python train.py --n_layer=8 --d_model=96 --n_head=3 --n_kv_head=3 --head_dim=32 --d_mlp=384 --vocab_size=4096 --activation="squared_relu" --norm="rmsnorm" --norm_place="pre" --norm_eps=1e-05 --positions="rope" --rope_base=10000.0 --rope_fraction=0.5 --qk_norm=true --attn_scale=0.177 --bias="all" --tie_embeddings=false --parallel_block=false --extras=["local attention windows", "gated attention", "value embeddings", "hashed n-gram embeddings", "a smear gate", "an embedding shortcut", "learned residual scales", "LayerScale"] --init="orth" --init_std_qkv=0.0607 --init_std_o=0.0152 --init_std_up=0.0607 --init_std_down=0.00759 --optimizer="adamw" --lr=0.00421 --lr_mult_qkv=0.4 --beta1=0.95 --beta2=0.98 --lr_head=0.00605 --warmup_steps=260 --schedule="wsd" --decay_fraction=0.555 --decay_shape="linear" --final_lr_fraction=0.02 --batch_tokens=[8192, 16384, 24576] --seq_len=384 --doc_mask=true --train_tokens=122600000 --steps=8412 --dataset="wikipedia_en"
Each number is 500 + 40 x the weight over its row's rms, rounded and kept within 0 to 999. Layers, rows and columns count from 0. Numbers have three digits each. The size before them is the row's rms in percent of the matrix's.

# layer 2 MLP up, 384x96, rms 0.276, rows 312-383, columns 0-95
102:490472427526437576487555480436525471488562495445459512551529514529521501471533487485489488511470606509508495529478474447518491521496566505508535494489476486475514444483504591525542541488554533531505460602500415578547466543510560497472503466477544553452482504541547472466511534577479468581
084:516486438489471575530550463440494449545568506500471543482500473424445464572464500501502521492445500509559494441523495500463506537526431465526573514558483518487532494497482437551537509483503483522478494513538483494487500522550476574466516458511517496468516519370584511522519465546416448591
101:560424499470467461530507562573523409467500517530550503501572512474573484540536523486500515487526528476504504550454536506575561492453497440535507445497498460533511406561420528566567546483526480443493466493516474520470442508466495511457524487458489537467508526482569471567472589512480501493
096:438490535493386534493434532532514511532482496456514556494498461494462517570352525469511504456558443524549483488466482484517503500485586451588542508498456433487540443510472506463551551521477503477458563534527525490511473463521461535468528510435493566475465478492514473534466556457486507491
096:535513452486520506582525512499495469515506477469475515530487486474530547494349438527591509550507472516544503538490485477543555538557524444603480476485496499596555505448419472461515506523545541499496477484496472457510486475525489439446512466587518529488532494555505489465484549553459482533
088:542530485498503484577549574518482470473505463523527500489477485488540483438491526501509521469535492483530520501503475438526550441505519482473599494406438591452478557516478510504513463541572512489489509485529561542482525433418578514468492501447522411497501497457464468553549571524449471430
097:448414486469427457544522487503523506522471437584500587484509515543543433388543437517491502515535494557484446509466488488472575480522527456497484487576507560485515524493508485481511441462548461483506456477502484480511450485432488534553490491478506486487547501528578477535547444496553580446
105:547520539422497466516477491569565534531509492491468558512499468488566469422482435495594487458455548552538484499444570475542550579530485500445531529514510494503475498507526460469477566434489543496458511490528472534552538439605558537454482557520531446508458478450514510530504454521526511526
091:528481468466491594583503456481509535474532542498507582565494517536499461493500499510489526520513534515450500479455491510494497587510536495521492485473595502458433484458490490464498470514544477573496421480547538602614437518485572510521510506508483490509511501554573506433558516470448521542
097:524473491544512532493474438466462423539502504510540474541567536442487414445498410476504513510489483520516471471508552386580500439511540455500479509450495492484507439521459541516468511518512475526554492521556470542433600466457539469476527526493498441527535513483436453454487499438490560543
091:525480460506435430523501535509493462485390447480520445514509532480511482461480541552498487442548547561481522467495486473542560524492540493552490483531472571555463581572514490532558537465574458464522517536514536540490479480531469517507503453420467476487508389505512470535410525516493544450
099:460529474486516493532451502526538442475456437535471537508529465406506466504413448445471489474510505459468449547526523468611554497492514551547518509523512529572544517484504476525504444454555463397508502527471472441536511518425506522537497501477539415516571529468468525510496447513453560519
098:523464514507513556497488543494476555536571518472548544491514458441639481494476530457477538507452537450479493525526525465448510508539529518513540586506532514536487471454550539517489479458453510522431504486529400541536543462503526483451424489485465506475456508414564522589492571512488499505
098:533496460512493523502522462496551514533457451538552513532517496432523478488462461357477512549491505505488473526519503525523461437524561486457482536552492557488479491472495589463456513456437519416466411488543440487454505468479525531543562570546462536496482512462492568448535547435527519511
109:471484460487494553539516512541467481474508463476489493562553520417582477532477445497570568564495463514527527532546487511500524477536559557511469546496530520520524451451506490426516562495486518563479513600519515479562452517464468480425418503519439520478480458562462502515483518524424584528
100:539546473529489431487478439508487532502503498485493496513486505576532510406454453493552523489518463451540494548459458551479551486526536540500422495567459576515487565568485425521453493452543516523515520564553515555469487524519505513549435503564509463506376438518550484499498516511471454467
094:526528427484517494531510495615515537488458470476528462515536540492560475523481452522499492412503486491500467469452475454449579532508497534547518529473471504538436491557506579531523511450571573465571560580482480473545459456519473502520565571476459527501501504428496491452471523578481486495
098:450452514489453514508487564429431425494522497510553497502561513465499528540439464463491491586525586505581494473484531529573474487431570504499597569527537485528542412489467498522496539502537494505539508482506454514461486540461529508483547465553532539469512494522556447562508444519484454479
101:537524525497510497556568506518521487481481458597501587530515483500520487441410465470496469483503584465533494573514541536497542530474482466509448525502554471503517435534543513440551483536532468458524552545450401559552529553490482469448505477464556475447531441474487433484483475451553479483
100:513468567489429425469458468474551494502561509531539514508475560451514540468502518500487556471500493478496552467527518417509585513494466471600523464552493593491490579496508506496532513489462475472498513553431463518488471496408483485437479492468483512502536461549423454507567552434485445522
093:512532504549431458478506523459530502545521522453450531510455488574544513449524509532548548499545477524524482479553540472453583501545517435543546484491443522412506497537489523488522457446503471424504532481487514569493581470445522465492548536448444452422568460506485463495482493413558538515
113:531495512448560489489516462558515555514491450492542511563564466475566554480500493457591475449408515488482506470419534496533465476502476456579546575477501545537453476470527487527474539479522449490575511522503466511541570541497573496492444559501556507490509513404480507518483444460452526522
100:548494456516471500478520386562442476498451516458448481463489552530515526436456529510522471505530555543467490431543512501476512490554471486537474541536439440489508465513543488530509536527525509490407472570525422498479468502533583531548442531487516477491539512391562494491497540576454482497
104:514512474569432477503506441498598444590573509532547506492514519492457516543469469517538452510480540501510424480523427523465510524486515497492504513466462456513498463483453505429579504490573470492486457457514424460540514507541572509482435538424468441472451486499534475517472580565481464518
097:449449469469472496563568517520483523476419408467493490483566569493536497523428494511575545540517491541555526491464472446478531455467504545524516561523451524524443501569455527478548450475499478532421483498495471452546496443552534510582469498466473524513516502528444522551428489498508582495
110:455495509472421535552495488533526508489501555466532536486459565482472465505441448398504539501463550491490528401428582503560518520523566465544553516474495519511504429477469624429520493530451500525512487534525453452521488548444546505526514516517559497477525489471505536531490466502484430479
097:449504483498525523457513538460457503496463424503471550503468551447545526396444493449506534443475543465433432486486527566497481551525545440485573511455469545455472561570584523481533471483478479514479524450536459465485580507472535529523506437510519517516548452493468494519506476553585482529
097:476530503492458511571459480482512533502545501526490497499495627520509425437505457465468595484486569483529457490498548496479455522474461504581514480470505528498456509500509513426456421428536572505452507500612484516559472511441551477571539506470508548519442502521462491446503521461489499493
088:586504462520451543499515518476555519492558491489568579472468483458610517494505512521483488504481574541591492503473487438513557582574527536551473526507500480540493509477473537531536544438484542471528469510507474533498496452497526502490476496510464482524394527512562458470562584431507498540
096:460534514464490541500497496458515494523479474459467496514570437508449457505482487532463543464476502529434502492440451517492596579440602502523498490592442472539476449496478494538510529496514525467524438530538502451569476489565555532494556532515503473451486430461537469528461537592529432508
115:539506513554455548559501509411458525578470476499460532504519527492511507481519537372507485543471509453513510548390510445522492518486535449472471549481583490411505509487511494450527526453503510436531473466475524480592481502444537489496466591475564527468470526462469460533536518497504497521
099:502519465428527515477500538462466465563468515420429514533489546496514504468507513491531511574476477523518504472545508469464571513513588454532584514491548538563507521509438492508551457523563519438561490487422528546510548483435546443453468542447476498479451510462531503411473501535530448556
098:511538526472504475549512489447604439489516479498566550522490472412524473465494489497458504536464499478524528418485466434488527496550489440556558466572502507548456531497507544491438475517497561538528501464428416554488494469569506512441523528439556493478430473525503481448498497460557431513
094:531544505467445449442501579501497530485463477476420555526473579392495534520435494506488434535507552487528515496491557446467471491485500510517463472508479577461498510542489534496472483483464449448534397531510471561495471488434472514467543502509565565497506460444485454455583550452481492495
107:415520430492430471521520503507493516483457433478477512514484577457464459498456448410499490483539520512552531450498454529618554513464526501463531607432472488508449460455519488477497575508461494444502426460468507436578528489522461561470518496490518527475513516484519546506481505473518503454
117:459582527526492504508508417520584528474487463544544529518505482437487512443466465436536453608491546542495428419514591484512460468505523447511493556507547518479518494468554503494556534489575402496489446542438479458550494493482512492550484549473500521458449497504479488476508485513478520561
100:443473477500506568567474540522530455484393497490502489507494496385521512501499500491511492428486520533564477504496499434540520532554494503467436494443516460527463510445495532482540559424476480502545478584461473466523534506498558508394472499466453505470549538558566447544528484536507567499
095:556550492486482515485534515518507565492507490428456583479516483467507489480489381527550489502451520494492492502479497500536649516543499560512509480441474466425533448476560486472486525487529534444508534546513467541469496484473498459487487535442512494454493455432567472485552453457460572567
109:446468540525428501608466505458540499493479467446466510510489505469510520493513517454514474470508517488483471524502508517508590487479542430557554522462508504526435536536453510489521479443528498530525510569490542469468539563498474505518496606392519525447565547443496451480429580513554544473
114:493499486477495507565511444537429496541509555459468518485488553494508481495558457466532498475512503499487485510518564504584518551468562527493586496401527539502541439442523566483431487503488442528587495479557508500516532557469502529551538476470483530476549523480528448408525434560440560504
100:459469557510506480546517448489529414590557479560470526500524496511499470537540480464500535509484480486477451518502509435502509574556501490507473482607527467469556475511530509529441506531570434463533487555484476493431558453509505560538451572465519496414470464478502437484511538515596501527
095:528551506547522551489411463548533482513495514513438526445496502462491477473461440442504462507496489541458445431523487419552540501570506538566548604483573556504500477466594501516465489520548514490495522544509482427509511512536505537529541557520511459498418503469504537476539446486497445563
114:457503440486508497486522468522432495522486541563541520578484523479497525489454527515493513517554536616517476535545452468504447516456549478490514523454530501479494431486482587475501545463521527511533503468472496508479494521519541586434414538421443528468481445531493411528502528505489615482
099:464478571475509460483491507517443527500542526485500564536526459530527486386492476511515469468441499471491515459491533465492484523467541456521564490576491469544504490491524544506521537457467512455532445490459386498536530472572580509487490562524466584509500516413531447523474538524415569467
091:527508493520478502555485539458538476500599507542532496511545554447494483467467511478496469526495548431523483565518473508549470547554425507514531474476501465489532549518516485524527519524409532507525535499537434528520437459536495554535386475462440444421478435464489535488482433551568482556
084:549511450500508501544467453475518473556553463559404539504503487463481514398475508480518531548535471514532524463488514512524498511487507489555488473501549568494528542510518465439479506458594532573536480525438539469509494527486508481552503434468546356485529520494488518465486504588428500544
121:476468437414449485531503474503562476538533531567471517493468465491508510510470530500542495532457547480515490493410500531495404506516497519554566498408497531516502452564503566499506564470480482553550443468470516508547496545480474533463507515438585570402516457483483466496441558539468481500
103:545496523505453531508540511519490471513492515547471559559544511401501509509524492495462507526538489544473510438492485486545531563497485559500509504426552523548470527530451456510462597485523546437525472523534411549464582600495534516411552491506535524450495494544493543560494455514428526524
119:523549492458466510529470534482543478516466480545485523489495571512560473484539511526537492513540505518517479517490514454445552515587507477514458482444501472489511481532466476494526505456563486538465499567524410520601513519487593457452551482520450479416489453525432448535482622580482501528
092:405575556497496540544517553495452559478471451510506549531441487428486407491449527512509477476458493441494497526436500546494561475486556502497474531533453555512488495458496605425533472426551531506449458562567467459495506478463501485526492436499533521431465443474456503496495505510502485493
096:529500464553505512442445479485580506475518457485514512467471557536548502511448500530514495563450539556538503525503491497526490490558486461508516511500571588494520535523600499560544463451460446462500490500574468616506484509518495490505456475525501445455512490563570411535546449477456500567
095:513531529534500486477430525525531570537477443545490587519511568532515528518508458533518580596520545441513521516487489497537518490444454508469549528516528508475481521525449510520446504424479389420484515514478542478535585492519556471450530438513450555506500440488499501517456456479524574478
099:462581424499537500521552555494511508548524460563492552520553548571439451428502520454519511528455565471465515518497534468523486474463577511538503549472480492462490433518474483504488450503540468436501489514469478553501423516505522568518545466499553556507547532559510543597563521513526470560
097:543478400463475549494488535488524501479528479436498462473509549477509437516500422409550521452518523561553542506522488499543563515474438549539585509496509512492516409440527479506479562496501527509448520578487503530608553494463481538525523501539491488493492497508564532545552566495448461481
094:475483451473479540516524454462451491434486437436499503506522509523470493499399518486467472532490572519451441443567502435531477492454529486514526521480469497492540381493493521458455411508549476499475412467508500588448484528570516526503474531538567545517539480471554499510430507475515536527
096:544595507549495528493485571528587530519484483607537514485486444508448532520423481444499522512486503488458476547482517550496466459520513479496440506521573566555519484494514559575514497481496429424462455528473495476478497443460521551415483502563514542463504501436496524470538519535525567517
089:504483427458457483519474588554558549500514406423546513521500465457473491508478475475471515513473499569581473533463490524519536467501494548514556522504441531549434494545540508441506533526555482505604518462519465506497540482432491535470545488500517579476535470467532488543488465434404478507
096:484420531507536449455530557498472523606515508512530486549486475478539496473480460482483523488494484513456444518476486474442444547491490393486544509523431573462484519511516546470519539486516452405584501463476516580509559511542464530403503520451496496477519457482526525480470510586454530466
103:474481524491399592585530501509540482478526529521569492495494476455474492509475475526478564546488569522481493470491563436508519549428466547548498507481503486520469408534508570479517438507485499410429498467497491438486433549535544476514506502442529445507508487459563462442498496434501461522
105:523536486528497515503407508518514521469519449504489501449502523431482371490494454477507473499522511549583551502497544504464495525550505535499586519413480585457526492507539479438567546432476494486542525523464468472504539455443542488510478502430503456497527495490542512499405510519414543525
103:489488487470510474407446492486561539478487482531463494594473514434439541459450506508458539485568601552468484523528503459457527523531531560556531494533422529547490564539523492476504538464524490497581463502492480509514496504524488550414433551418432516464502521517559513456508499555502509488
094:491539519504522485473503509508518534593431532534485530603527513473517488471491512460456456521411538571506507514545532489483482467574589561521535512507499496483574549541505490512502458505491460425550439452442546488472463539457490521522572520427462480449533519488492510427585542454505494486
113:439464502488470501491535483452480530541513511477494617496443534495535448586487535424564470466549491560468502490497526507534563497528507478514550498542560520572453464491460481486502509460567483523491428527457504556447576516483495492424479484471529511466525494424466438485472584473479579504
087:500501385510473474485472454519529574508519482463511505536452488462507475446515410517505553537486520578589561509477519495504536558501437518525610469509506572523494492501535467459449492514529442500455475489477533505505477415488489472459523482431534500493469510540511475525530435565511597538
111:482561565503495544572541487485472542566483536510467526527540490508467487451458510425521470540502550514462554523457597546519489494531542423459558515518468464544463519463546541548481528493577467440454485497479513493446490558528526513493518559439580486485549486561470454554537484513481576450
112:480473535518399490541471521471549527532378544569467525536519499481507498460525478463535494531522598436614546462505484439518511479502488507516540489514499516453518520543506564451487499505586497496540497493470524465499574492564465525443477578500479528516486414492526545531458492496477540461
095:492463474517509437431457530543529520490516497539503429522523582499517459511445484461509488480579481439543530561490510543587474509519528509492500531476561510538490541542562527482536478506513479514442439460471485461534481558427482466418457475533479469505510527526442461571513588461442587463
099:501482475500472519542525521447502436529482527495520457528464488551519516481460471477447570551539562487478505521522509435487512563459523393487581527513514547530506546468517502548485436523530519518490489461416518539441504478441514523407477493517481590500597463513458427505518495512454586541
108:458513454502421523513463499580538459485471507484434479490527533521500531468464429518450534475505572505556492537528543498462490513567498459546547511485508496506501461500443509417571424544511513586461508491623517498524501499468503539524544481419506467433536499540521425558523536480554487488
088:504476466534475529538478538465518484499484445578388517510503440498494512443491482530485536540527479525501523496497493512522494534555482456559586483471452552482542489532461454502449528464517461487529474524532564541508507445494512574464544481441498550450528518525615508490559471562422544597
100:438483462450479504413486524522511477483446432489482516480508512455585482494482430523440514523494513508474528508502585509519512469591512444521498520488400572519440521541517492474500546495540446500490518466420571513480500469563475469577550469478526415458503420515517485487462509515481539434
104:498531502478524495506457539427524445527551462507478551510520606499526511483503498523563495510507519532544582497439482486475523516507538506508528479561560507594558489499461464445468592447499478538516496511445398482501433540493508507454474555492518482461492409463533475551481566474574498545
# layer 2 MLP down (transposed), 384x96, rms 0.261, rows 312-383, columns 0-95
099:475414483507498526496500500542424500471523494517434506520436492479491463483545472462586600496487477572529538480474512436457527509546488554488416411456445458508472549479469450489527470521516535528478508490468491431473454519521496548610536497485537492492472480459534516512520473420496529414
087:501418430474567479527473525458509535507490480465552555497451436506555488462471533461526491452495487457492490458478447531450528393512497487543520515460429555497514499565495345485561493453513473499470475475434576532537455533492518516435524502522485475493565536532472523525492505504527515469
100:475493543472474529443503467477494556493446470508469540528492527483501484531493663572450527522408536524485475536462415464535504537475475563454460472498442532434449535491521460483504451455540508448513531508497528499493544467510468489488448565461521538557500517522511548531547570477571512517
099:512491524452558451536487501567463553496495410485444419410542544508517520482527479480492544528514338547498462535554516478559498570439507451446524469481504464462533513499511408539505462466483529528546538495516462501440530471492513543513457473489510490507461537508524475481502460443510475491
102:467522464492546505511597468482508501557465518476514514446446446497518460500584446524483460461416492504497458505481467499482478553511472510540539503487549465496540503511530265525507490492499465504522536495483513483499557436535509463488464503502447497506521509522440472485476469508521478478
089:437393465462427509520514532475471436464460488520483511507501495576531503612536510537520488482514461491421452509500453485547485481506440455492493488535507489481474521477511506547510517478457476541517504505540493464489494576491404561501500540581528509489574457492541493513395440472529482419
098:523513501481553480481472493527560450491510467503506512459537538489582504484533524497521479506557423464516434559471461520468600338454416503404494470472510494485480522515478395533528493523486496509518546511479513497538484442462465509468540515492540467439459557502500509502560512457504495481
108:489475545511462494437559499499424570509472494479541539504503527499515494476513581530561488486525506399461463492484415525518536497504463494491570513473576433524505473543536500436484449520396471498509525510487532553556470517500530476562562445541449491567399520513519527514482480529508446454
096:495472460534485516489551515536522510530542442465552470500389487502510526518492522512491430482510549480503490609492502523481517644529472480545497414486501533512394481473532409482461470527483438507521483523469509474485543437511496516525499541516507489571519520456437514458455433487474532470
102:470513477501557541527537454451469441507506477451453482492468455482479497520563370503432528460508452543505508451531492472473486632504501522515493425503420514490501474458482425460555475505489531435500517496503467447459507544506570512491485465498482456508514494469537532556472486485534437597
091:474529450561619568464408501500566471510501450583488509544470483441564463523446503442493593492468498530458554588521543495480505510497502489455501513530473475491507471487498445486523441451511535439470453430529453489531427472492463532514488559548509531465492492488473565472468475507485491488
103:487511532528518510492521569499571519479494575469463461511510452489480536395512522487483431503526501589467475500437499462433429538480571529481514464518502538461491490526498439542457464391483475497508520494496528428538577497570483397529475505493502537463470516492497495458561522489466550561
097:575492526496561507560564492568483589485507489457481497478504506553499498563560537510567565516463557439519523453552543482580520448484463531482484532512508483537441570509558517520509471590479488509525525464500501486515396444465500508524470544524480502586496547504526583467518468469538496490
099:509450447549488435484504442533482480477436440491487515486452564510559499496587531581553541487586487517489504519507504521511553417520481450427503417527518531548507539576427479606484549472512467494524542519560535523455498471460449501460507463516488526556499502457531480471469484487456492501
109:494416469475448565584514521465459495454512493452442519484498426499511482516548481454520437487478531510578512467589494500490490454498528539482484563475452499457498464552410509553410508508454483494451499499480515483429508464496515524543530509535495502449593561512407495538447553505516471509
102:469502494494537532469499431426444444473533526498523532524474510515520481459462479528528506442500555537549492531464440486560527483549510576446500473563506439453508462568512400543501507467524490601509523464487569540480445569477473573511523512503468416565475511512540474472559474484446516513
091:472498525556493575483481451386501447511493485536536468539508537548430560481496470476513533516545522457503557515557422552526494551530536443527439449578493508555571532512484442451499449407518492480541498488483522502497536598522470511508482479448532494550469513507496532516444481518489522426
097:561521553474478462545497528506486530482492433572481570489519527506510424505488627517481462447507503472528487497456480467467465475504436450570472572525525513449491576498546460553512457479497423498503533492526502458489493469461493523487483425497457494530452528590418511493535538423550476517
103:497527471539564519482539479515487506505526503476496530521480487472475562477498488457392453521537554546506534544497519496414530536479494436465532470468501491489530451445475417447494426587485522496523570544471437485523557423466483412500580452492430479513553473486481434495536494535544499516
101:497459533503487506482530481568546532438551476473569451542435551503400490489452475565474513503472416468512543429492540461421487501440514472471486476481442466522535451478477538457472471507508473527496500500440444526500412549455506465517449472566465529573538498469451563489507486431509479470
098:513545494560575535412556538554440483509442390511461476512478499535521485471566482484486469611530450521469483524512566505521507517485535467449494512484478497483502499454479418563521537476456547411530572528430508421514506462534498465541498483473508477496525430468502517557488479520512474489
112:420500522485484455513511509544468519543469499585497553506491554509566499502448513532442463542515536546479486609525465483462504430548459464491464556489480548499516495526453540472493541399500433462494564440497496480522545537505492514445474554441499517491524512529484550562493569406466552479
090:488440515502477618580493538468484476509531489434517577523520491483493482524573487451515537499515508446539491504490499476515492456446504506532470495535474584519500533514490530498459533512566381542499562441449489515505545479489498485484500560483485563568521461506443481527510511364527546485
106:474524491516553529526477545495481527520456482477426494519510494540489484447514538510481510507410481460430518499404555412511522464461407407437507411442476560461523507541488481442512462505471462461525540507510471541443546458541545420475502464486483500521495446418496526504504451508491538490
095:497522460497527494513448511489511468550496478461538468551498418494406512474486415500481537496524506509419526502554471546499521478531546540519575542524515449566532525416487471605495532590465487502486510510493544566551466529534475529485520512445432507543506530478518556501439426538455441490
104:571472465466536447506530485563467564460502562465537483431485526520583465499558415454497541509482513501460482536546503450449487489539536471392487435533499479523576539517493549518488530517541561479504519555550489488407541439514493531517502490448501524491521473440519518537423515536446478474
099:488529463436641513524508518505465412516483499535428435540519459522462493514529434528473460548503493521515505536524497467496494543481463462506477463546505489525570427496471460530465485455465493483517547514488513539419545523440493421465451417488492464510465560508599489550504544472525505478
098:479511528561534507545551519534406487435495590530536529530499538507475474492498547514539547551544476470495454475541517535503458595454500410514456477496482454544515545452486492524503542493433481514431523527537473483567515506444462485509521492473398526575430525535542563531525528489541523536
091:509478478595542481513557448622492608503524508398531474466499574550412498491496495526506507516521517434524533468529510512478507476471439465497551535512509507485486487469545575473513454526443475541543513480540480483505546534502505535559484529539436461574482533504534473524450488485522488422
105:404476500482453530481527518481496475481496478459514457464462542524486534462598565455505497547449532573468553476483441479469520590477481485562491395512442519479509568533471475513482535483533450483513471428481454464489489525459491437479558467466526434505511523460549428554516457510444503475
110:436501477568363511454470474427539515493509429508551503516466469572531508491608490563451499525447483556440519529519450473471493499496510449527450506489456476436512531498541521427567509408519479499522536498483540507498554541514478536499499539561538477578493490475492520497472502530456517495
104:552519490515515517491586504518518538503481490465527414450476442529525500442476511497509486581494484504492508454506558496403504517447515504560571485537487531576490464493466408489517452503490482523527497492370462445477514492468530403493526513466439495481481551428547456487479516494532464569
096:497485484511450493516464540517559508451510495462591474451403451488460499444505463542430475509446504540543561442525536475414531467522491494523531468475427491498485476500487569498466481495493512572521537509395374516498474487480472483454447503475565487448495518479439448538482493510510473464
098:540473504443509477448496460481472534512499591486513470406461507518468600520529460474535353529443508472446476467488538469461429476519470480510490431484501477545449436481478535535522478477490525498533485468521460509501485504534479479470470448485491433467517444413535527543542494538537474569
104:487502455493486511532464555612507530462502474439508470571399456485436512563518434556472439441477492479538484482523423516519475467520470558443486508487454483535472481449505482551483554526493519474465451466493492458410534465532495482506474456411496537491532483466520517414497520467531507429
111:486501474519409511429502508530490546462419452529521541462566441493505515538549472534445460556530530539469481510505498488467489431514522471521547558568443448472532495474546423514562508534448497412473460482493553524481460529459439459536548476525477458486539539527509571459564473490430486489
096:424500486497548543548448492466466533467454558512542406502539503494523566416523495476506453521417507497467433466431516446507473533513466503426544430521432427432512498484442518430583492464508429463509493558452512461508490498520504475519490501519496480539523524553563525474537496518511524537
092:553502472516484455490520514532498530483499475446447489493506548515470581481522574523502513504522490405495471463481483502459464554453466548548490425475507448422436515481494534524450407557503490596551502553505453495475462503445511533535573459467454493519405492479531507455551486457569460511
105:478482517427513502483532503539500589445499525495529457465445468492496494458498519536511513500522464507541481426490477498464458445455504611437469523531513477558539443544541424554421490492486575504464488441472480466437486466508500496471587413425528489446482534491462479561494531496528469548
109:438392483516533510521510441523508514510502517510439509435531476522455491428444443491560509475480504599573506590471456571509454507491493471433469511498487505506548538539497518492480513509589555512482502522458463466507505460472570553489494502483536501525609440505519530500589533525527513483
101:561402501493543493469526501479502449468477396475501441487447466518531492540552439513412462503549459580503456461473544493445459492551539458462461423524492436461484529496504475492541470542563518504464512510435574525456481414490511511510563442521499538488529473523497459519459527521485459461
097:471444562650480512491452521514543493529478446479473512424568468577478534518505490563423539570516480508467502493507477501541541494552565470480517495515487497507482495494521508479512470482628495464438421458470602460512512489489440465506519506518525519487484488509486516424474501483493537514
115:478470422509576543530549506540551472484447545484449478554507508529490526427561518521529522534431502483475491420512498514474447504519479468503471484451459477501419466520530508541494480500461529386470531525489514580471451492545473517501526463469437471549521422491515606507490492537429442527
101:481499516526503575512536517459516490472497478482445443504535587555570540557544506552593484490527494513500528497492528537561502420479490514459478550531422533483497509498554557433534477455513517517529498526525486446488474486442518533523477488504502455519525525565396581420525459414518486452
098:481491488494580486502506446493500513456562499494474554517469463503500508497496570528548491474499412465579478515449491514478497486469455561462598468485441527416477523493572386557482494537502524453552574503484462514537491430517464456477516530483494538502541498545535529483497533483614517534
093:418498548491608468487545476515466467517501507468519546469495460502458532504538497559495521517500482441456464503480463492520480488479468504548493509536508501471492516504479255514480483473500425523486468478490500447491566490556518504521526562527493487490465503520469500482479526471456486540
116:559465467546506479409525483497524476465445542465520579569483511442495593525500468534504471511484475535491453498537536450541422525496452494485548489581517490489535544467551458549459490560565477438461519480503445564494467530481484524553511542505466417512520457537454516493560424493491560524
107:535502510561483509482549550492571476420477508524543499483474413485472567510488491584455523477501516506485514477510503503487451503486456550515490444484504505506491550529506294509490552518566483517558479506496497528481499560476525520496567523510557468467494502494508553541506462415502460465
108:500516469534477471508498513455536594500395521461491518525453545494482521465531456550489514519543522497468539498515527544514549510507495575510538443470484502519470473525558440461444431451558481517481526529557458481508651478552489444479576492550542556512544449474523498485520493580490504506
091:474499431500576514577530508450526536520502589525511488574478416534496546522447433498535462486510479498527548500523472434582516512525575555496465462434496465500513495531477452512451566507549481535502495476439497487495508507487548553462477468457523499488551573474506454490487592582470547531
095:457489491534550476528519424482549477446534478556513487475447481451543529472504517552498482514483541518508478471492444509502520442472500490506563417466494471446485547497535463481505528462530540551544575457481473492522539512483464541497554610480538515563468576540536463519635450493489556560
097:460458560547453537537518484485440426439510481490464573473503495515504461522510516551519477493512487489611559504505532535514528491506472488488485526535460434556433551559432592466492464542542546526504521540542477560560543509484481549538571542478490532573493520560504503448448503571474485480
098:459483479512502489499467473463551543477513517559473508496502507455511489493515546497498590482532502510484516460477426530458531445500507506468528511470453530492482501503434459462467489582454551518549485469524428495484484414487492556562466419443493517494426450594442500508423411450521480406
095:482478529536442493528511567557486520517444522463493563503495523606485489483520518546518400488508526442478496531521446545508457337516458518449512521520445507519453508559484468526505531514532444551530510487473589497478486482465515404501490470494463530537515452537502494476488487472534559453
094:563548428438525540453473612512520536500496548503568557554457524473529496558532480479495498454479458512524579522461526501484489528570495487577552481504528441532493512484520466502512510515462476454410517448427490489481512490501530477524502506435507399493446530564452484570494521561476527524
096:534427456497533531528549438518499487523606517497478491442478505562553521491471484490477520461553527512491502516483516472514510450523507396480541371488527563542511550463501431477456519457514511479498471486530488555494498516487525496507558542483541409516472532456564443424509470456450566483
086:482442505496554483498471391472480508449471563516531500488491530542563567454550512487494495433487499520511492502549533431498484495554448533534466431556586440482451507499505432557548445484388508494468516514454478509507489507527438456451533494498452500561528523519565528512539416464514493490
100:476480377541375543554501460472480316481468528452521511511530490591486532492515436526497490546507482502474520508472490490505559490499482489533460521517552500456524499518487479481543467578480477558507513508487544534488505476481532525545550514518490497525503528442493509480488477425511457532
100:451475513478634512446473478561484539481589542477543473520448504499504481473508450480501442526417411537493511502496551468510514478555524511434382442429517485515563497483460506513524502426475497482477543544448479491565520526530515482474468542514480494517445437513505480484512531512480472438
102:553574490454554489501505484498504601503426545519505547540442427457472592520481502491467426479412526449517517494538472466485437533517514505495446475469469465508523536545472474542463576569542499531484448485452467493547511538529496459521495522497589539524539471517505472595522496507558487525
102:514515479483536493421419496538497486495501497559494419562496483478508595596496476512461409390582553527444489474527503503424476518500464507548567481467416520488511451475526428495483505536495464544477527465527464471460517491467503515524489525545523525506445555483444457514491450511484528497
095:564514498490472386479488511515501610465477482420560459531485571482471501517519498481507425481532537553576436460458518511452478371485463461531576525510532520529444514528463570569502527509485470474434534500498499517482483501476482502457469433497487559497486502516496508481516535453467526475
103:508446476501443484456486454446544536517434615535477503450514513532614543485547579457506446507515478492522552461499484501523536387455485553521438484546521453551535460520483482463450483510437538530508509491545502484465517459458470463518478454510552474513553568428466461508487509491490498477
087:509497525518497447585461521542475528467571517538531520487487513529508530460534556508498530520425498458470458484482478478460530535496454482544404421414481383505480539462462451511508436507455475564468475521499410493505507554499562498512534476540516457562437539468515549485562517494465458476
105:454498478534426517513536441503562581531468565570465505506445445561475589544478486514515543552513544517475510486526462492474431533515545499444518531541410501453457478525587476444531460458522458487475488501457471472459514587596444500554507500487491465526490551539519504494487488534469527508
114:422474467431440561560484455485430410516449607531518483506544476523469512536518464512554542502507467474541509455556526535454528534595442502530525515473489479571548518479449416482555450519479494527524467444528509506488520469473461501450542476516461508527469513556535508544512474472513564464
095:539477500478566526505479459534516511589544461473428510474494511496459536504543447560462438507513492526491502430477501432440419432420502453441568438487439559493455527527505536535481536508595491506521567498455534478480457486578535503534496566552517509516488458448495482468516482514498448483
095:459538472600543574447610536490496501503498574427541501551422456482491453497524457425505537493478468449526475477513513532509494496434482550469529475466466541464473479558484509434498448574473465513462536461460461519458456526522528525504552531455578536509544510536475503499533476543457513451
104:503462499550567542524506518448462492526440467473483487527552492564522486469583521483507538523508557546467573437514514491519535436407452579437487550498459470500470521436524459484526504537489426542491485542563487550520520458401477398514501517568497503532507502495445461481477488477540470499
097:414514452520525485471525427466506482498497487470463480461529417542526499502505509560518523503502513486463509459462477501488491475473486509553472456484469517483487497508515269528484453505463469500491516446512488478523532543428469529494555556517552526508540486553495489462548473496541471430
102:549472469473547479448487496552480424540441498525476452481476499478507531515438530492438515449500451519528484584537513472511492436430551468493490473479518546491440475457528483494490525485550455549496518464512416465503445588461489530432537457548555532540491473379480516523456578500529506452
107:439543526437570502531555521448513558510483558467522571485511507597479557479528470512515516477438470524459523475485521507506504439440494526508512497539466479548527489482558322493527527501539465479530439560473490463447484497484491459521501460497451495431547463545492544500508509462454531482